Each number is 128 + 24 x the weight over its row's rms, rounded and kept within 0 to 255. Layers, rows and columns count from 0. The size above them is the row's rms in percent of the matrix's.

# layer 3 MLP down (transposed), 1280x256, rms 0.159, rows 972-998, columns 128-255
size [100  92  94 132 107 111  93 108 111 110 110  86 101  98  96 109  97 125  96 116  92 106 108 109  83 106 101]
[[167 132 150 115 109 146 150 133 116 175 145 101 111 143 133 115 178 136 120 167 113 136 126 148 122 155 138  86 161 109 142 134 152 121 116 135 104 117 129 109  77 103 134 166 131 143 138 173 163 138  75 172 152 147 138 139 121 130 171 121 141 106 106 156 124 108  92 144 168 145  95 123 156 138 139 125 115  80  82  83 139 113 147  87 143 142 112 147 122 134 157 122 143 122  93 141 131 138 160 149  80 100 150 117 128 119 127  98 113 171 131  99 134 176 128  92  97  84 162  78 143  93 158  98 138 157 151 136]
 [111 147  92 156 144 156 120 169 140 134 127 117 122 130  92 136 116 114 170 127 108 132 107 143  89 100 104 114 147 127 142 131  79 165 123 151 128 140 158  99 142 141 107 123 117 139 125  89  97 147 131 118 116 121 168 162 139 120 106  94 135 138 144 141 105 100 108 121 139 192 124 133 138  88  98 131 124 110 135 125 121 117 134 109 139 108 150 159 126 159 147 133 131 130 128 140 108 144 124 157 170 138 170 152  91  96  72 112  97 121  94  83 132  99 103  81 127 136 113  58 127 100  91 120 148 156  98 150]
 [120 112 141  87 135 118  97 163 128 158 142 148  78 135 120 149 113 139 116 142 132 144 138 134 149 100 163 137 133 140 119 105 136 161  93 170 122 127 118 164 115 116 133 118  87 143 115 129 149  99 114  98 156 120 145 158  93 103  99 138 155 139 107 137 128 125 132 129 180 116 112 130 127 146 104 122  99 103  85 159 133 140 124 126 137  48 106 134 165 165 135 133 109 124  92 187 100 139 105 126 141 135 132 137 126  56  92 137 136 111 125 187 158  87 133 130 101 162 129  97 132 154 117 132 120  94 118 107]
 [ 90  87 147 112 163 121 194 141 113 149  93 138 116 146 150 135 106 127 141 114 104 158 128 131  94 171 142 104 109 124 157 134 131  83 136 139  98 150 137 148 126 113 153 149 144 147 151 147  88 129 173 144 173 131 151 124 128  96 154 143 114  95 129 133 129 166 113  88 141  94 102 117  80 159 153 113 110 111 120 108 133 111 134 119 159 103 140 105 109 132 128 116 137 124 143 113 150 126  95 149 101  98 100 112 123 131 118 138 128 126 120 143 135 152 119 130 124 139 167 120 134 105 116  91 141 137 137 105]
 [142  79  72 111 159 165  90 126 124  79 145 104  89 118 121 158 111 145 140 129 120 128  91 128 121 116 109 103 114 116 123 113 120 154 156  93 151 137 152  98  80 149  89 147 123 135 184 107 119 105 111 124 127 112 125 120 132 109 149  96 120 107  55  78 154 144 165 100 102 191 127 173 132  98 153 147 124 140 142 147 129 132  88 139 124 137 120 144 137 181 127 128 138  82 144 101  93 110 108 169 171 117 147 137 165 142  80 114 129 130 109 147 143  99 113 120 113 109 132 134 104 131 127 152 142 143 152 137]
 [129 131 147 157 132 112 124 176 110  91 165 165 128 113 113 149 118 125 157 148  95  99 137 140 113 142 149 119 123 131 133 156 130 110 128 143 123 169  84 131  86 144 192 156 108 113 107 131  92 140 106 158 158  97  93 133  83 156 149  57 146 150 161 116 166 133 120 135 130 134 110  88 103 128 149 140 146 147 153 135 158 117  99 149 196 134 116 122 129 161 133 130 146 153  93 152  71 149  80 134  81 150 138 129 118 187  96 177 153 145 116 136 155 104 136 129  99 158  89 111 138 142 160 129 157 112 121 112]
 [ 93 111 151  83 161 116 103 131 136 125 129 111 126 164 153 120 141  95 163 138 153 112 161 140 147 139 131  79 160 125 131 124  57 146 136 167 118 101 107  75 124 114  59 147 188 138 155 158 144 108 140 132 133 138 123 187 123 123 107  97 122 138 161 106 110 128  88 113 115 129 152 158 130 140 118 123  71 186 153  94 116 142 148 111 148  77 151 128 120 127 141 110 111 121 137 126 140 137 143 125  91 108 111 132 139 140 150 134 109  83 135 133 143  97 121 172  86 135 154 133 169 123 139  92 105 112  84 147]
 [152  86 118 104 117 103 149 125 171 139 117 173  76 163 133 139 136 155 164 141 124 139 131 109 154 136 158 101 116 115 143 105 132 120 123 124 132 128 131 150  74 118 128 148 126 111 112 187 158 127 138 119 105 135 132 141 137 162 149 117 124 144 141 113  25 121 158 153 152 145 131 147 107 141 116  84 123 180 147 143 165 167 107 174 167 112 136 144 130 130 174 131 120 181 126 114 117 111 122 133 153 137 127 105  97 109 115 134 125 125 114 151 121 134 123 136 157  71 132 100 153 152 123 150  74 167 117  71]
 [151 122 133 140 118 108 100 118 108 138 110  97 131 118 140  89 108 133 116 129 120 137 147 126 132 192 111 111  96 147 119 144 105 154 130 117 143 101 131 102 182 149 104  88 134 147 112  98 106 117 130 102 167 115 124 114 118  98 163 134 120 117 155 158 146 142 150 144  94 102 106 155 131 127 161 147 135 130 144 122 146 129 116 116 127 121 141 104 118 139 162 122 115 132 143 104 168 183 121 113 175 100 137 150  99 144 147  96 103 114 110 140 140 133 132 146 133  98 120 116 111  91 120 108 136 155 160  91]
 [174 115 114 127 155 131 160  97 124 164 128 146 101 132 152 135 110 120 156 117  91 151  88 107 142  89  93 150 125 158 132 103 119 143  70 137 121 107  98 121 123 154 125  84 133 191 144 127 154 123 144 139 102 146  99 143 112 150 120 118 126 179 127 138 132 103 141 125 143 192 143 156 109 169 131 102 143 107 150 141 109 121 106 162 147 121 122 141 111  94 134 118 107  86 171  91 106 121 109 128 155  82 140 107 134  91 138 149 112 132 162 114 190  82  90 110  97  86 147 111 166 105 118 117 178 112 116  99]
 [ 95 119 141 139 135 106 115 121 105 140 107 165 169 138 152 152 141 129 110 142 135  93 156 106 158 122 141 141 121 106 138 107 123 142 153 119 116  65 130 122 111 106 124 124 156 121 144 104 107 130 149 110  93  96 162 149 111 168 119 176 118 131 147 135 109 141  94 125 176 121 121 139 119 125 147 163 144 130 124 143 107 154 136 124 104 127 146 103 145 136 124 151 117 200 122 157 157 133 144 135 107 131 175 124 125 108 147 127  80 114  81 158 143 179 182 121 131 120 111 121 114  76  91 167 176 132 156  78]
 [139 106 177 103  96 115 117 104  88 113 119 119  93 140 116 152 148 144 143  97  87 136 153 110 119 159 155 125 140 103  96 180  98 140 134 173 173 131 130 145 139 145 125 131 115 153 131 155 149 147 115 151 140 136 108  97 117 132 147 125 125 168 140 135 122 140 142 134 121 107  97 102 136 132 145  96 136 154 109 111 144 109 136 122 139 140 130 129 115  87 133 161 144 150 155 105 106 127  98 125 141 129 149  90 122 133 137 125 148 104 185 137 141 161 136 118 111 125 105 143 119  90 114 183 170 140 109 119]
 [ 90 120 184 172 123 150 127 136 112 152 101 163 139 153 116 118 145  81  98 147 131 124 140 151 137 144 130  68 112 117 124 111 150 104  99 127 127  15 157  72  98 145  82 145 123 132 149 101  87 133 105 156 134 127 159 141 132 153 156 142 117 125 129 101 133 108 128 167 164 117 121 126 129 150 136 153 102 142 137 122 121  70 152 129 137 130 135 155 121 139 118 108 120 123  96 130 137 126 151 126  96  68 127  91 144 125 137 146 119 109 140 104 107 136 134 201 126 123 103 126 132 124  97 136 116 127 158 116]
 [130 129 164 165 152 123  66 127 120 135 111 150  87 100 117 144  86 149 142 123 148 153 150 115 118 173 133 142  84  84 128 119 120 165 116 125 151 110 139 189 121 118 145 105 120 118 138 169 166  93 135  71 153 132 103 101 140 125 144 116 137 120 139 128 123 101 158 167 149 121 130 133 122 136 123 132 117 131 134  98 109 114 108 107  89 127 116 134 151 139 196 121 143 126  62 138 115 124 180 142 108 124 117 168 116 169 180 144 124 113 137 142 111 110 102  97  96 161 146 117  96 135 156 113 123 100 113 117]
 [117 109  85 144  99 165 162 167 145 120 143 117 168 100 119 135 132 167 115 136 107 131 123 166 129 152 180 116 101 132 118 107 113 146  95 150 103 131 128 121 104 126 121  91 145 134 112 154 127 143 135 171 162 133 114 117 105 132 144 114  89  98 101 147 155 113 140 117 135 123  67 111 109 131 152 161  99 105 110 155 143 117 102 149 124 133 101 117 138 125  59  79 131 134 113  97 127 155 163 151 160 123 114 113 165 118 107 140 132 155 154 120 118  97 137 111 105 127  96 130 133 140 136 144 103 123 118 108]
 [129 132 149  97 139 102 115 113 120  94  86 159 131 132 145 116 145 136 149 153 117 134 140 113 130 123 139 135 158 142 102 128 168 147 161 125 134  92 115 136 132  62 126 141 114 145 142 144 129 131 157  77 115 102 101 122 116 101 122  95 109 157 140 138 112 108 105 138 120 139 125 121 127 130 109 150 145  56 120 161 139 152 145 147 107  88 108 133 135 167 124 112 141 119 137  86 154 140 137 103 127 131 110  69 154 124  81 132 157 112 125 147 175 121 159 126 107 143 109 121  97 118 143  85 151 129 159 167]
 [204 113 135 152  90 123 129 109 120 139  95 126 139 110 136 133  97 129 131 136 128 119 183  97 139 139 111 109 146 111 107 112 164 122 121 141 151 143 114 112 133  96 120 110 199 124 151 156 123 122 136  97 108 148 187  94 136 135  93 114 112 109 115 126 131 121  99 117 147 161 147 126 102 100 128 142 114 105 100 176 135  97 159 104 153  86 133 122 103 164 101  88  91 151 129 150 163 107  80 157  87 159 141 144 140 192 152 147 107 107 117 120 118 118 138 131 133 105 128 175 124  97 105 108 121 151 132 160]
 [ 95 139 125 149 133 108 134 156  81 133  95 105 141 130 172 145 153 124 169 149 113 165 151 144 108 166 105 122 115 160 145 119 117 114 142 122 133 156  98 110 123 151 123  94 135 143 146 157 144 121 113 159 110 125 147 145 115 142 150 123 117 113 135 121  79 141 139 158 178  81 144 126  97 168 177 169 143  74 145 103 146 118 139 116 122 121 165 134  84 112 162  97 176 102 112 119 134 130 154 125 174 110 110 118 113 151 107  96 116 154 138 135 138 121 155 123 118 132  98 166 120 136 152 110 162  92 156  97]
 [135 137 146 110 122 167 169 139 174 127 139  89  94 140 109 101 159 129 140 154  91 114 118 140 124 146 145 100 177 115 102 123 147  99 131  91 117 126  68 135  81 138 126 169 163 171 128 165 108 104 123 118 107 127 135 123  87 151 122 139 130 113 134 135 132  81 107  81 129 133  92 125 159 106  79 144 126 105 122 105 115 119 165 158 130 116 143 118 163 112 114 124  89 147 168 109 149 149 170 131 122 163 113 128 126 109 105 130 106 148 130 159  94 121 124 142 131 162 127 147 128 121 108 159 142 110 124 124]
 [122 149 150 150 113 130 163 140 109  96 168 163  67 127  90 117 145 148  99 160 184  98 167  92 145 132 101  99 145 115 138 104 100 116 134  97 113 137 165 126 148 108  79 129 145 148 181 151  82 148 114 139 136 134 166 125 133  95 130 148 135 133 136 114 119 105 115  97  89 124 110 125 115 141 111 126 140 148 149 129 139 144 114 123 149 118 122 129 130 124 147 120 146 193 124 143 157 111 102 128 115 104 145 126  96 140  68 150 126 150 114 119 100 117 100 136 163 107 166 124  91 161  93 157 127  96 129  86]
 [144 181 125  97 149 144 113 117 131 159 120  77  98 107 145 141 126 128 107 155 133 135 110 132 123 126 156 144 166 139 141 130 138 121 172 133  73 118 138  90 127  94 138 167 152 130 120 125  99 137 108  96 122 101 121 122 136 146 128 138  79 118 110 159 142 124 136  94 140  95 146  86 144 154 120 120 117 133 113 124 124 186  83 125 103 125 131 124 112 159 146 141  72 148 123 148 164 139 139 111  92 128 145 147 123 129 134 131 120 115 137 111 148 164 141  82 119 161 166 173 120 119 129 114 114 125 129  99]
 [108 117 136 153 151 102  97 142 106 115  82 115  94 144 109 112 148 101 106 135 118 130 159  96 118 133  89  93 123 127 155 126 197  91 120 116 150 118 110 145 110 121 149  55 113 139 170 126 114 142 136 152 165 145 143 180 119 125  90 132 116 129 105  54 124 139 136 142 158 101 136 126 115 135 160  71 134 146 144 144 145 122 148 109 117 128 126 153 128 107 163 108 121 146 138 125 152 142 142 133 159 158 132 186 153 115 125 174 117 139 146 104 149 113 123 157 118 146 135 156 130 137  89 156 121 102 114  81]
 [141 166 133 126 143 109 139 157 125 114 155 132 170 139  91 126 106 126 105 131 153  74 144 154 177 126 147 111 115 111 128 100 144 156  76 150  61 137 158 140 125 147 112 133 158 105 136 122 150 106  93 148  93 130 135 132  71 146  69 162 109 133 181 127 106 110  75 136  95  95 104 101 123 115 105 115 152 165 149 117 130 135 126 116 162 174 146 111  95 125 131 112 127 123 132 162 186  89 134 132 127 147 126 155 153 124 110 160 116 137 137 125  96 116  95 136 141 127 130 109 159 139 146  97 162 118 100 107]
 [151 144  95 119 115 124 162 157 132 207 144 119 190 108  73 152  76 144 140 143 114 149 150 160 104 161 138 103 131 172 127  98  96  95 158 150 143 140 140 146 125 122 106 127 123  84 142 119 128 121 154 138 143 136 117 113  95 124 124 129  73 137 162 165 104 102 171 139 128 139 139 142 142 143 122 145 120 120 145 162 119 131 182 166 118 167  94 132 128 143 130  97 148  95 137 119  86 124 132  93 145 158 137  95 154  86 137 132 132 150 106 128 130 143 104 132 123 154  86 105 132  96 136  85 133 148 100 101]
 [147 129 116 129 157 126 128 113 139  97 107 152 134 140 154 152 124 104 160 148 152 123 115 152  94 118  78 172 168 110  90 129 112 119 127 132 133 129 114 144 151  89 132  90 106 137  85 104 134 167 104 110 135 139  94 112 175 155 143 135 103 101  97 137 125 144 144 113  92 144  90 166 155  91 114 154 158 134 133 145 137 114 148 101 125 142 114 139 142  85 155  74 151 125 113 124 110 118 157 144  84 140 151 103 165 156 151 168 108  93 107 138  85 127 111 123  87 102 139 182 141 179 164 135 110 153 135 118]
 [122 105  97 170 134 146 127  97 164 108 152  80 129 116 148 118 158 114 146 113 163 120 125 108 145  84 134 128  86  96 117 113 118 108 137 136 102  76 139 110 107 153 145  99  94 114 143 109 153 152 113  85  81 143 139 129 129 124  92 128 154 146 123 147  89 159 161 141 111 106 129 118 109 136 142 128 134 150  83 174 131 161 107 119 101 151  91 168  94 142 138 159 108 148 159 155 149 145 100  92 144 134 110 158 125 114 148  89 152 137 108 126 141  93 130 121 138 129 124 152 178 116 154 134 113  89 124 148]
 [ 97 106 141 150 115 115 144 114 159 133 119 116 187 116 151 196 129 105  84 133 133 159 160 109 126  99 148 133 100 121 164 137 125 128 109  78 134 117  93 131  67 138 129 109 115 132  96 117 141 131 104 136 174 129 136 153 112 119 126  91 103 129 114 110  82  84  96  98 148 116 115  85  87 117 112 127 112 100  97 128 134 128 121 156 123 127 147  98 102 112 178 147 125 155 158 119 167 171 107 142 124 137  94 165 117 146  95  88 147 110 161 127 119 130 199 125 195 116 154 164 125 148 120 173 135 109 140 143]]
# layer 3 MLP up, 1280x256, rms 0.112, rows 973-999, columns 128-255
size [ 99  96 115 101 109 101 109 111 105 112  92  94 100  93 116  96 116 101 122  97 101 103 100  89 104  99  96]
[[125 142 143 100 149 134 175  80 136  83 139 123 112 108 155 111 134 116 124 115 150 107 110 138 134 110  79 132 110 105 132 109 174 100 161 110 155 110  97 115 142 109 140 123 114 121 121 184 148 131 179 152 160 122 139  93 141 167 181 105 144 147  97 149 134 144 143 115 122 118 102 117 118 153 129 152 116 115  98 111 138 165 111 140 103 136 165 136  97  89 125 130 139 118  78 100 140 134 117 159 120 151  99 138 113 121 143 153 120 124 138 145 155 162 125 139 115  91 150 141 135 180 153  90 157 117 117 126]
 [111 132 108 169 110 157 123 157 118 126 116 128 136 138 109 113 153 130 158 115 170 107 121 167 147  93 120 138 145 124 103 125 140 162 149 104  86 141 115 167 163 133 139 103 116 112 141 158 100 136 136 132  73 104 105 121 150 152 166 134 107 161 106  79 146 167 143 142  88 121 140 133 158 127 100 141 125 103 174 135 108 109 160 151 144 154 110 100 134 148 147 115 105 115 173  84 154  99 116 113 140 127 105 113 156 190 110 107 121 124  88 102 131 180 130 106 116 159 130 129 115 113 120 137 146 128 137  98]
 [ 95 156 154 150 123 108 175 140 149 124 118 134 139 134 143 124 123 192 168 110 124 182 131 154 128 128 138 122 127  97 131 109 114 131 132 141 117 140 159 150 136 131 140 166 111 151 111 151  89 149 106 160 154 140  74 126 109 136 109  72 126 106 159 150 119 111 136 169 144  94 109 116 122 101 138 164 130 149 135  78 151 125 172 117 140 151 159 108 144 178 127 158 124 132 125 136 171 134 163 134 100 150  90 119  96 124 134 125 125 159 134 139 107 118 163 105 160 125 123 168  99 171 126 135  93 118 144  69]
 [125 137 121 130 134 130 142 113 137 141 142 138 168 148 119  94  88  99 128 151 169 118 170 170 145 110 133 131 142 110 103 109 143 187 148 124 105  98 135 126 143 140 122 150 111 119 140 131 120 140 138 131 109 128 113 116 161 108 187 111  98 110 127 155 127 140 152 108  90 123 180 116 138 109  86 112 135 138 122  99 104 128 114 145  82  98 182 123 110 168 134 114 108 103 121 145 127 150  91 161 132 111 133 111 160 130 136 127 113 160 156 140 128 141 106 115 119 182 148  77 144 145 102 157 170 161 123 144]
 [132 173 190 174 165 138 115 123 125 140  96 104 144 159 111 135  96 138 156  88  99 174 137  54 139 162 106 127  96 183 142 137  94 125 149 145 102 118 180 152  80 157  99 136 116 124 137 161 102 147 141 130 129 106  92 109 139 116 126 113 118 120 106 114 139 121 169 142 134 146 131 121 112 126  74 121 126 163 116 153  88 170 125 125 122 104 156 168 145 123 142 140 136 115 109 101 122 135 129  66  99 151 146 154 149 184 120 125  84 125 116 118 114  92 149 146 143 116 153 127 169 142 108  98 126 139 161 120]
 [118 112 138 103 125 112  97 113 125 129 131  87 157  96 169 142 122 123 135 122 122 126 165 151 126  99  95 142 129 151 138 161 153 118 131 146 126 150 117 126  94 102 113 165  93  90 108 142 150 137 109 130 160 114 161 145 122 117 121 147 123 138  92 127 155 102 163 123 126 111 131 143  99  96 101 108 140 130 122 145 155  88 109 149 143 111 110 110 114 125 139 179 117  87 134 119 147 161 147 118 178 135 120 158 164 125 101  63 165 144 178 126 128 163 118 121 129 130 145 116 121  94 152 133 167 141 102 157]
 [120 188 114 164 111 154 123 114 111 175 164 139 118 113 100 142 120  88 138 175 143 134 138 174 122 111 141 140 109 156 120 171 165 120 154 105 116 101 123 109 139 118  82 132 111 108  96 157 164 118 143  60 122 158 132 110 139 149 167 119  61 162 108 108 124 148 122 127  82 110 110 140 124 140 123 174 101 176 175 142  92 149 141 104 142 145  98 129 124  80 131 134 148 114 102 131 141 178  73 166 118 119 113  94 138 124 113 114  96 119 147 156 121 135  88 136  98 114 136 116 118 156 146 148  94 159 143 114]
 [161 133 106 151 134  90 157 122 103 120 125 103 152 124 104 121 147 122 119 131 158 167 149 116 103 119 149 141 112 140  78 134 118 135 131 116 167 170 137 159 111 117 147  99 174  99 138 131 155 123 124 115 137 105  59  88 167  80 181 117 161 109 133 176 110 142 165 128 129 110 109 129 151 120 113 145 104 159 138 175 155 130 138 130 141  82 104 123 107 142 118 124 133 172 100  76 141 116 164  87 119 149 143 110 131 129 117  81 155  68 119 142 135 109 167  94 144 125 144 127 138 109  87 103 102 168  98 120]
 [119 126 114 120  96 115 117  93 129 162  95  90 126 115  86 124 128 107 113 125 134 137 180 125  71 130 151 159 119 113 125 114 130 129 138 167 116 152 132 126 159 161 117 152  84 131 103 112 116 173 141 142 143 120 110 121 118 126 141  76 125 168  72  98 121 134 152 112 149 183 108 156 173 167 107 132 112 132 155 125 139 118 113  84 117 164 124 115 105 171 121 118 158 108  85 165 119 111 125 114 170 159 129 107 151 145 122  91  94  97 127  95 129 170 141 164 106 139  78 134 128 130 139 153 129 149 125 117]
 [124 105  99 154 148 144 117  77 112 112 128 160 175  93 112  89 126 112 119  95 130 134 125  70 162  76 121 165 140 115  76 139 169 150 111 141 125 115 132 146 137 152 113 142 123 127 121 142  99 117 159 170 108 103 111 152 118 143 127  98  97 148 135 192 164 160 160 107 180  62 114 132  77 155 140 146 145 144 140 118 166 130 142 104 119 114 151 109  94  98 138 135 163 148 106 116 153  80 140 141 144 100 112 119 116  82 107 131 126 102 114 114 135 128 156 127 123 149  91  54 105 113 116 151 130 104 137 102]
 [ 72 176 143 154 118 124 126 109 125 130 136 151 128 137 132  84 120 130 109 145 183 129 104 151 119 137 122 158 143 141 115  98 131 108 118 129  83  97 164 114 142 152  87  89 175 112 118 158 149 111 125 125 109 148 112 137 118 108 119 117 125  98 128 149  97 130 147  88 101 146 106 141  96 128 134 126 130 143  84 104 126 116 162 111 133 121 118 103 175 172 106 154 136 105 130 131 138 162 161 120 163 164  92 148 135 148 154 146  71 141 119 144 118 102 114 121 104 127 110 153 153 126 130 120 100 138 155 115]
 [102 122 151 178  97  87 116 147 133  75 114 146 167 143 146 104 122  76 113 119 165  83 114 141 176  98 185 139 133  87 154  79 144 109 116 131 119 129 132 117  85  97 116 182 132 146 109 124 146 138 125 177 174  91  99 144 103 156 114 150  88 142 149 144 128 162 123 145 147 112 104 112 116 111 170 142 130 137 141 146 121 135  95 127 146 112  96 136 104  92 101 122 116 176 139 131 123 117 174 136 137 156 143 109 166 121 150 150 167 153 124 128 111 185 134 159 178 101 105 164 145 129 153 104 119 111 179 154]
 [144 183 159 125  76 148 115 130 135 131 113 133 173 185 161 124 156 119 114 121 124 112  66 107 102  95 148 168 136 126 131 155 129 113 106 112 118 117 102 154  97 124 154 148 124 123 125 106 118 136 158 185 130 112 100  99 146  68 107 109 123 116  89 116 111 113 100 136 148 140  88 146 127 144 131 102 132 159 108 152  95 136 145 175 137 168 140 155 121 133 139  80 104 104 150 125 120 151 117 129 154 105 163 126 119 148  72  99 137 148 130 124  87 116 130 158  93 118 119  82 147 103 121 125 122 135 177 165]
 [149 131 123 155 161 131 138 124 120 111 146 123  93 171 118 164 109 195 171 120 125 136 113  73 130 133 109 124 104 118 118 137 153 185 169 157 128 212 108 146 148  90  95 129 129 133 170 137 164  78 148 100  97 129 126 101 129 148 114 139 101 148 113  97  95 116 128 118 113 145 100 137 122 155 108 150 129 101 119  76 137 110 112 163 157 164 140 134 138 120 154 124 173 149 151 118 175 122 148 138  83 182 124  96 122 152 133 116 145 121 139 116 105 153 163 134 158 131 144 115 112 134 138  93 149 116 122 110]
 [122 151 126 110 137 111 104 134 138 158 159 130 142  76  97 105 134 118 161  97 105  94 122 149 138 149 124  72 118 146 155 153 130 150 115 106  74 155 147 129 117  93 149 100 138 157  91 108 121 112  76 125 162 109 130 159 149 142 136 159 140 150 110 107 116 138  90 200 106 114 137 132 120 124 146 131 120 158 149 105 140 144 125 146 128 162 132 109 127  84 144 130 117 153 105 178  93 142 127 136 164 113 101 167 142 151  87 138 134 166 148 129  85 127 110 143 149 124  89  98 120  91  71 162 191  99 109 135]
 [109 142 115 175 130 117 131 150 107 137 171 131 171 182 121  72 137 178 145 108 142 132 123 142 111 127 145 144 109 117 146 147 108 141 155 111  98 110 155 166 108 123 146 175 113 105 117 109 114  95 130  96 121 133  87 132 122 111 123 150 127 158 109 152  90 151 131 158 103 164  88 114 158 149  98 110 160 154 137 121 143 156  88 160 108 139 185 123 136 148 136 162 130 105 127 123 105 143 121 115 130 104 122 133 124 116 147 115 174 126 144 126 114 111 113 115 116 122 148 122 159 126 149 111 147 144 119 132]
 [119 157 128 105 111 135 113  95 172  88 122 113  95 105 145 173 189 146 114 183 137 160 127 139 143 167 108 125 137 152 120  74 128 152 110 123  88 169 108 104 137  97 109 119 140 136 130 117 118 121 162 123 128 150  96 121 106 137 126  81 118  88  95 163  83 154 114 113 134 124 112 126 143 116 151 131 128 132 113 112 134 128 110  89 106 160 146 123 138 133 133 149 134 138 126 143 126 113  75 154  72 156 116 144 116 134 112 119 109 122 108 173 122 141 159 153 131  84 117 120 138 125 108 100 167 120 146 114]
 [134 168 119 133 159 126 102 119 116 159 116 117 161 118 105 134 138 115 128  78 121 137 117 132 121 101 153 163  95 155 129 119 133 156 100  96 102 136 120 149 182 157  94 116 112 131 130 100 151 220  88  86 137 127 170 106 110 148  62 160 100 112  99 110 130 122  81 113  93 129 133 155 133 158 143 122 177 155 127 106 104 150 106 121 160 146 102 133 142 149 137 173 140 130 105 138 103 141 101 106 123  86 159 118 154 116 141 140 115 128 112 114 145 104 150 115 174 122 147 165  98 109 138  89 126 148 117 134]
 [128 107 108 149 129  83  87 112 117 149 168 155  99 109 124 108 142 103 110  88  77 135 112  99  80 143 123 117 121  98 145 125 108 156 124  88 138 151 103 107 182 137 154 138 117 144 142 115 153  85  98 122 109 154  85 160 107 130 133 110 133 120 160 122 150 121 126 152 136 137 114 149 124 130 120 125 138 116  86 127 119 141 128 163 154 162 116 173 117 125 132 107 174 165 148 162 152  82 152 125 138 131 150 105  99 115 122 147 151  85  74 164 123  88 145  75 116 121 154 134 125  96 115 139 148 130 112  99]
 [165 147 149 163 146 159 148 147 137 152 117 146 122 134 140  91 117 109 126 143  69 143 126 142 184 117 147 130 119 165 127 166  93 111 131 117  96 131 130 118 108 121 148  92 173 169 155 121 124 131 142 145  74  89 107 171 139  94 162 110 109 168 112 133 117 159 115 111 122 157 129 129 110 126 111 136 141 147 128 138 138 141 119 124 132 156 137 104 148 121 130 159 128  91 107  81 112  99 179 148 140 132 102 101 149 104 182  97 152 119 130 122 143 130 113 129 177 124 158  96 135 150 114 129 102 160 180 123]
 [143 138 139 133 134 130 124 145  86 169 128 165 169 153  91  80  89 130 151  90  99 174 172 149 119 142 107 127 122 136 120 105 108 131 153  90 111 120  76 136 149 133 100 137 108 144  77 119 144 132 134 117 180 137  53 143 122 177 116 134 107 131 129 133 142 123 131 110  99 123 145 107 101 133 104 120 150 165 147 156 154 126 119 134 113 139 126 117 127 144 123 134 150 124  90 115 107 131 135 136 185 106 154 128 168 128 109 128 154 126 164 142 119 104 114 115 116 150 148  95 106 142 133 103 150 137 117 133]
 [157 108 115  99 125 108 125 155 125 123 102 102 105 112  99 130 148 148 118  97  89 129 149 140 144 180 177 171 119  91 116 124 127 128 153 137  99 182 124 101 160  95 130 112 126 110 109 136 138 133  61 102 124 177  96 105 142 126 126 148  84 114 144 176 191 156 154 134 160 188 135 149 136 119 158 120 115  79 133 118 139 147 134 100 108 146 136 144 101 166 133 150  93 102 157 131  97 164 145 147 108 133 112 108 170 125 115  99 134 137 105 121 130 123  92 105 145 138 130 168 128 161 105 118 107 119 140 118]
 [124 110  85 119  89 121 141 132 135 164 119 140 149 111 138 140 122 123 133 112 116  85 156 156 115 114 122 155 155  96  84 124 160 165 152  86 118 136 140 157 118 117 123 125 115 121 103 146 114 122  88 128 155 119 156 126 150 136 117 182  89 103 128 121 152 138 136 128 149 107 137 101 144 104 115 153 165 134 108 159 170 129 161 139 100 129  86 128  79 112  69 158 145 164 155 155 128 138 126 128 157 132 125  77 112 137 119  92 128 157 108 123 142 160 124 104 107 155 143 139  85 118 112 113 113 127 130 118]
 [122 133 125 153 144 126 148 137 127  99 136 129 114 184 119 128 147 121 123  92 165  99 199  90 156 129 121 141  84 150 109 139 139 154 122 135 115 130 136 145 142 129  96 110 130 143  95 118 123 145 113 126 173 150 132 144 129 114 173 153 152 132 147  99 140  90 150 154  71 125 167 133  96 137 160 148 169 121 109 180 145 123 109 164 174 133 142 122 135 153 148 168 122 117 134 127 135 146 111  99 151 116 120 111 141 143 102 121 121 138  98 123 194 114 139 150 135 138 104 137 167  63 133 141 135  86 143 125]
 [ 86 108 136 147 138 129 130 142  81 149 107 127 123 174 108  91 140 141  82 151 147 107 123 102 112 153 130 129 126 168 145  90 184 134 149 114 123 147 131 117 116  79 109 122 150 163 108 144 119 117 103 169 145 118 133 139 121 145 168 114 105 121 104 141 148 115 114 153 155 160  97  77 156 134 112 117  90  84 115 140 117 165 133 111 129 142 138 112 155 166  93 145 145  92  70 114  88 115 144 141 121 139 115 126 133 126 101 168 102 188 118 125 114 169 135 119 120 108 138 165 102  96 161  99 131 130 158 155]
 [119 100 140 105 102 135 105 116  92 136 122  97 100 131 104 108 121 141 127 155 122 126 130  88  98 139 170 128 172 151 121 131 123 128 108 118 131 156 120 120 130 164 124 191  92 138 122 150 155 129 139 102  93 143 108 101 138  95 141 187 108 151 145  89 130  99 121 145 143 128 173 142 164 133 147 167 129 120 155 129  99 157 134 145  91 162 152 144 132 127  95 165 122  81 138 147 110 152 120 170 139 137 111 124 132 170 117 175 119  94 106 128 103 108 149 153 117 146 108  98 109 110  83 104 143  96 138 139]
 [107 123 110 132 108 118 191 120 126 165 112 101 108 126 133 109 131 112 118 144 123 136 139 127 116 141 130 134 135  98 116 203 149 154 135 166 160 132 119 130 126  87 141 183 128 101 136 103 136 124 146 109 154 113  97 114 122  83 137 134  93 170 134 163 189 105 156 122 134 159 131 171 118  97 128 108 121 153 113 157  87 140 119  97 137 103 136 162 169  84 127 125 123 139 163 136  78  99 100 124 141 108 134 134 122 137  92 130 158 140 127 180 144 133 109 129 138 139 158  68  95 104 142 128 112 137 118 117]]